config.toml
num_hidden_layers = 8
hidden_size = 384
num_attention_heads = 2
num_key_value_heads = 2
head_dim = 128
intermediate_size = 1024
vocab_size = 9407
hidden_act = "swiglu"
norm = "rmsnorm"
norm_place = "pre"
norm_eps = 1e-05
positions = "rope"
rope_theta = 10000.0
rope_fraction = 1.0
qk_norm = false
attn_scale = 0.0884
bias = "none"
tie_word_embeddings = true
parallel_block = false
init = "uniform"
init_std_qkv = 0.0292
init_std_o = 0.0
init_std_up = 0.0292
init_std_down = 0.0
optimizer = "muon_variant"
learning_rate = 0.00115
lr_mult_up = 0.627
lr_head = 0.00377
warmup_steps = 200
schedule = "wsd"
decay_fraction = 0.832
decay_shape = "linear"
final_lr_fraction = 0.0
batch_tokens = 65536
max_seq_len = 256
doc_mask = false
train_tokens = 647400000
max_steps = 9879
dataset = "wikipedia_en"
Each number is 500 + 40 x the weight over its row's rms, rounded and kept within 0 to 999. Layers, rows and columns count from 0. Numbers have three digits each. The size before them is the row's rms in percent of the matrix's.

# layer 4 MLP gate, 1024x384, rms 0.0375, rows 68-96, columns 0-95
105:478485581450516504475486488446489478537499533549496497523543472567502467595494489458464567428507467551444559519521474530573522520468456455528503525457520485480456471561517461502523521467517518557435516529481465564493511568509416444478491436499482460529448493539526486435466536432526533530
101:515513477420559529548449498426478431473583449561520534548495567548448487481507554545577479520453517509472572457544450473458462479452514517453504475481475577539515556544473421468462533437465520480512547579436554478502487556538546447475533532503504517526435453495488543502528534555498479427
100:519548471466556490439512523578518520516486562514557495469476518577473450532503485462425540503512534497514512517597482539512493487556586516469467478536479454489464493533527554443514530491459508384515523528521538488494529501485529490496515590417516503494462503555554482535456457476463459521
106:534493472477464515509446537448502562519530404468477457471438451408508566498496521580542495448538467538520520513512449490467514502447525563418475539470447520437557455512496456552459499507418545451595480468523489509479480512436539597415509508549517423517526507463503442562435486532500468543
100:544461513542522508543434501548475463448575585543432567546501574547483464452461495461480497531451516545490486462501460527579458497511560475493521427502456489595520532487481525471466415468553569454478549443506529495449485524463527556484492526482547426534548504491505486541509536447456443506
107:529465472484527559445479524445563485506520466446487555485491486520508539436539596487522538501523553505465571458494487557517605515485509520492498469425592460528486502524482416521551488498413491530515535500471503483448526498523427428520488486503516525475511515465473538516481554514564567509
099:543452442481489513464482444477438477554424516501522568529562481470458533533513461500508539600570544494470506584517485536475530555486488563473454474531466498548538517498490548496411403552544490509446474480487521445556557467460547467487559512483554431474499529495457476492470559499539519535
101:519481477477539543478456406468452464547498500533511524506510523533502452488458549504530514496392535536432557457468431473523494455446533463481531509470429550542466449528541490513454446485514525442495533495461517483523458437508558462453512398485498462473467519514458558433435497497478470526
103:483544472506560474512555504509502459515467454421530500482447465514513530537556477459574508498415506503472439446512472524494518509536550518514468499501442509457566499501450505497503457494463477477478534457496413510443527545531557474475462550453463497548617500505430470595485502465485514483
101:539521559427474458497451487528447486497476565466500502526533506491499443541544531536506407511520461536518453519506484511505567504520525501452488554461517526470554511466492505524468515485555528552505434417502486502513475526454511484562554489470460498440466514470580461503496501451557452597
093:448512565528508448428468497516464500583545504518443451463585498579557524510508559467536485506553524511554535547456521463543502430501477514517505471568449572595525562563478447559513530492540549436452555510578541515553470454463453462528515560433482485478449478507485515491504533487532473444
098:496522520567546433488452515538537479465539555515426514463520511547537571467528568502460472520497499506538542490449515480562480529497454557407549469530441556434529493487448491561450473534526502476460476523525532433471509403483433524469505483602495419512521487447541511474512554469487483451
099:473466481524461523481452490548516597511536527498481488532515483532562537526465462544509476538534576484455482511519549518505473469463480449534469481568435512465484434520548583481457525443489501469441565435583485448520515470493491537499444600423553487559636595514483575492464574536550475468
093:545393500444525543530504493510439589456502514471506581508430520507494539457474506481497502516547495422533495518441469524504461443466512573528495514485512577556518490513495468493469549465431536534465433459509514476499514507440527494525518467531515499478505511554465574500517540455415523502
098:536504521546477484561511519502558548543498455469539478523520451507451515476485546504518532501524547471474475472531456490485436426494496539401470564457506451581532555503530482488483456523565524463459538403462485502521457522523494523474498573553477487490508443553575513489526562501520488463
102:503470505468504512534558571503513455465481443518545528527497518470511446523518443560464457560464502522526589516520528436495464563550517557514493520518545478549528496499548534538429468475479519473560505494504511454543478530539459599521431475457593509520485466429524477496549492418575522533
097:521550494451499457510526461491518521511520430507501462581458437505514473441527544519509481444460451502471478567559559479540509479552498473496557552530467491445515564470524560541489454487398475451471462608536459559549502460479498493439549500510552475541491517505408556503563527510487442448
098:575527484529526499488540548496483516440520421542490491504458513502461500468607449554527494474468559483472455500552558473454537472512503436476548571570592485486562496459469501470545471456549532492530501535503503513536480450499512493492539500449562508440554491436552493542494481499521467474
100:476492487488412458501546404466505529458528436457578462442529525467567466487568505479441458484494539518543498545484489508501516475446545531462595532533472470504517440531514461509526532534460484464592438460437510523447462570476482566513479467504508437483464593562497483441518482550429542493
104:437476493530471523530498557553524452538481512468545538514566536568517490506484468443525524510567456506500493525463546449405510531572431476556543450469559548503509430479518414477464519520484538533516516552477455474510574483482557528520543468502532491450495498444546491478465470574451533505
100:493504499430485459485579523471523492495512458495502507522460543499503513439593441533539511452511473539425482513451558488575577462547478463413526469514495478549495421495444537485452438454551460542547600487460536525517581535452482466516529390504505569482489496481465524467533511477537478458
098:469519462446593497547446536567491422489448438492557538529472508488480448495491532493423454511472582486535482492415488527489505465484471488529455467495460453488462479512496451483549448461467471556459491471524487482546509419479561515439480483473519535482514496513531506551537493470453460451
108:457452510520503462497468510508505471536533462449513524433551528487531452572462538531467536494449527547556466535469418525511456501547459528481536532467568450484511478387511437509496429457483485569461503524485429422527541500422466479449447546523505482519499473466543486451534498478437498513
103:541474532449507471516487437484521458580516486535502534517475533514451462526449513547461577529487565503461494463504514635478553550440492523540548502442453442465511510421509497440515485466507522513522483488547485481471513481432517434608502551425558454530475525535505489539433519468521480526
103:547514547493515560509450437561513486558553576469489544516500507474465500448478440559534465527454411483550484473512547495496475532443456539491480466416498475520587532398473466514468487467485519529535509517548579462516479398504441468502527377514539513446481493510509502519540430475490554505
099:487530437482483458538442432547474476593500402468551542602425517512491466496474482464484520507487532508522433499510511520496485542517522500462455535531492518458526431542469497512518523494448553499481459553567499511426519560474502491469503529477465508487424472547448422507526524441496472547
106:485476485556470516473449505470507517474525409459495431454461464590450523497504546518504487476466445460465467457537444459457461516459493513544440473513438466451450477433543535439442489538507523490518514495489535485482481468474592526437552481473549525551421551562488437481503522504575454430
097:464470506539472557401554461488494439520512512467506427506439452542500435481515493555475534518544458495455601484517463545481495490512517540456455570544522530570529536557541536459462511467450458497545515493457517479465477527538593410509423555499434451478485548491528531559485482451478463499
101:527504529467431523413502498496506419572480489485504512460467529542510513543412528495447456538574473524426455479483522513447451431534501500480448496441516473556487507490546538496511480520425497468468415507475502499476522486452438514507493486474432498437466492463448439462452531530508560480